python train.py --n_head=4 --head_dim=32 --rope_fraction=1.0 --lr=0.00764 --beta2=0.99 --decay_fraction=0.846 --final_lr_fraction=0.0
Each number is 500 + 40 x the weight over its row's rms, rounded and kept within 0 to 999. Layers, rows and columns count from 0. Numbers have three digits each. The size before them is the row's rms in percent of the matrix's.

# layer 5 attention query, 128x128, rms 0.145, rows 17-31,49-62, columns 64-127
083:501556520514466517513438468442531468471465473545510442532513558484466451485597455492559521449432528518483466466492532550458530528549558515540469460498492569519439517488570440535436425519543463
097:514511502450535594476483486430471512433480539514447491575489516585484510481482535447493590438472433446577439519493449542509524491496499525465513484519514472538510530504465441535474490459515502
098:468467528473537514468481460474505490585521460425520532449486523481458480562476494491510532503597528474569449395504489456480416556543511526500504528491533518449479527446526470447467473403458515
086:485451517505517585494500539475453505527501446515456414573523482520456531518476507587550547486435505487473571510468563496487506591500474502492509449435532455497511522544516546504481461445521471
116:527468429445521503488612559493518447444467518492503533504522528486505530511524503480529386457486443533505467582533503504485475506508529490450473507500473517570550524480470473461470490545511567
092:507464457535454529514425471492509513506559546528516511544445505451458516473464501505403454515499527530417534430505421449561500476577489522568483475473504548495478531582511469512504441532464431
092:499505570495519513493495514542536492442581562438536570452529472482441476549463386573527482493399536578549447610463535524512490490461484544493494481502420509458470480515503512498540528522435525
101:483485616518526559510550482488506417532550531457492514491497519500487489525489511489513538588518548448583457471551568450514525563451546485506536492473430472499561524466529510503468539467469494
110:503544563581506511531468497544505539507517518473577465517444457497537459538431500505459390572507501435473487464539466525485575493499460462492588477452491461505514508448472539499526507534491543
099:479526482535493456424534535537465591555520489491502582502504516507506495473509533527431521418544467484508454504481419499422529537564497518451508448507483473547505473523459515499488427460505540
101:421519607507474461504494491499552526628508548527509533470475439527546505513501480476443521570540502469499506519489503511527481486522393503530478518459455506549495436523415459489547482523492532
099:487436481483539463461509482519478462511555425502470522523502485460523521445554516512452473466536579511564539477477521462516453513523475562478454571454445488463435532521565460489553548530457421
100:472528547499469476491475536509479458484519485493434525420463537442534525545502492553530526561493500511471484439548525487582513529486480473486481466500473532556466543462571560520518555468440485
093:558534496465508504498441529523506519575501453500447521454526536415489518533484554505516470506438414474562531513501439544394484414469484493449463527541553447554513556481496440484471528538499545
093:509484545564453482510468418550458474487514547507571497568463412472416513452553450392501537502438501504505425513454539533556459448496496505529525449528531477439436521484495532487506516481550487
113:525613465510371485533506531574506537514549526452474478517486499470465433524493476568416551494441447574542443531439552463434491437475491455569558481486437531492530520477563458453462458482557474
105:514501468498501423538484482517520539529471552516474438507507481543490503434532432444617545494468528495503473534491441515475582495485533560533501445491537450514475499564577461497568458491525561
094:504575485466540536455470578486527457514528481592590476520451458496495548515514503441579485407477498516509510501491536478486481568559518434454512556462484467513481583569535510542496509497482509
112:527463465486481480482463487539417546503525453445507510592532494534488529524536570442457489543492524439474457510464464522461511510492414528529488522487485482590493517536465501472443597483440536
111:489557461468456590495502518478582507472449568489445504466494553446490507464572559512482510441521480549456509363439484500465532526512480510532450480562513542504474546568451466492491529473578505
108:494483475530476519522541511508501574515522456481541476507582481574440520537414549482496597507546535519543442508535508542513479493528528515562529558510556547532473511520469539525537447537399552
113:522570476562540605498467490502535476546492467505471504531529492468501436498512450560464518487440525541449544529452504481493475509459463528477580534480476506452474582543539518435562433462507542
109:533462533511430477554521504514470609486520452486497495461525540465542531547500505510458471583589499457555469433508427483541525540516534518504490471530528539551539495560493433529513557527471424
106:532576516429452618509458567523450525481570492496497459442473465478585510503493554505522499446528564493482506464528535504546531498494469520521550516479438482418528445495529470569502483527544517
107:494550514474480455434450414473520450599463539532482481500536457601513523484530508454492540509480473493509553444493455428517465504492466504499553468517535449567466493535546434456478480540551522
116:514532451475489546544519536500477517477493539527480526470494461496536516538492454515512553535458447595470515518522545434505457512492504489473521500566415470513454485530522483441485533491494522
121:448427578513406491447577513542504486475474522469508491478517491486474495492555443494461565485569499544530545557502526449459479441496538498509513502476513500448489481485516412454586509435566543
102:474588393451440539554456450495579521505462498482514494518538538509426521540538473513474501451501475528534441483426506526450477562471502470493556461450518514493464459501458498457476481441475511
110:565488506499529534539503473506445536544505502524539465511571510512576468482435485458503517507505494462513506513523552518537550503464475434462506514477472528492452523545434476531462483479493514
# layer 5 attention key, 64x128, rms 0.139, rows 17-30, columns 64-127
089:552551559496514494434539463490432463471536478484498453535549436537443389543492501538464519533499509510537453571477475571533501502474475518598472556553534491508505453491469420479420464533488506
099:427415528550555406502495508552497508551423506472580480500510519460557510517502491462451447393486481506476488521434418510496434464537484477499536525502483577458547485466546452491476492524547455
097:504492500557519521515465540489526577581476550501502483508536496483510552488426437486527512452499469501457549501523484533453579573511532545542558517461522459499463565462539435473491529476449492
114:507508534545550506440441627414451454544548519591522501481425443448472536479508554492490443466508535463466502516536488553501507490578517525518588471551509485485506529543524509451472487532480497
119:491466498423511472529518549473409544478555506506547474526512500575545454541481525473555469554458466492562507454473498455587505484439487500588507509465528540500507415503497474504539478531482484
102:489468465467540500516504541459476425586466500496569517445473418526498547423512559577466436485435522482483460449470492461467410447532532480461564517565439491503602529487448462522525531472419532
097:536510523468475517487497490462568509534544487483487506537469463425447500510406549547468539479566539452534463432487508521462434535512487544518522518491519600540486512523524382539519542487504492
102:474587474532496471522544520568495458448526522524504498522434481548468504482482494521491545566394496411480512475512566492490518542472521411503504508392466526500506535481530546439529558485508557
102:539441474494434468505455547468533556452456526439505535525521442537545478548536496505496579492476558530556507530480604487453467488455535512524475510462527469537576537480453562432463510572471539
111:452460460524542549464549502485480500483493579459460583528417524461506491460506451464507496501494575522494392479430499505522528465512530494471506451508480535482506454470520471541432491519515448
126:539540537458520521469508553516494476487514502520501492508545487531466477548510483469443548497499495570515479483526482566508501598438447473502471491558528402531538448436430470479539551449449477
107:575514477466486434547492461520492519486494490559488534457507484523496516496488462487523499525467493478526457415444365529522571545502467512426495595497485562549501470563504496447479511502525436
107:483492490422528551507511461460540566486547509548373485449482501497471455480502489496530451487530474514548499503488509453534399510486468528494571506464508511464543473470495506522461561572530528
111:429488569544486562471509498497576454494521518468529569523522460437462458464559466471440538458465517522558475529492444462536535448487506536512610507585499486622498495469499528496496502550552506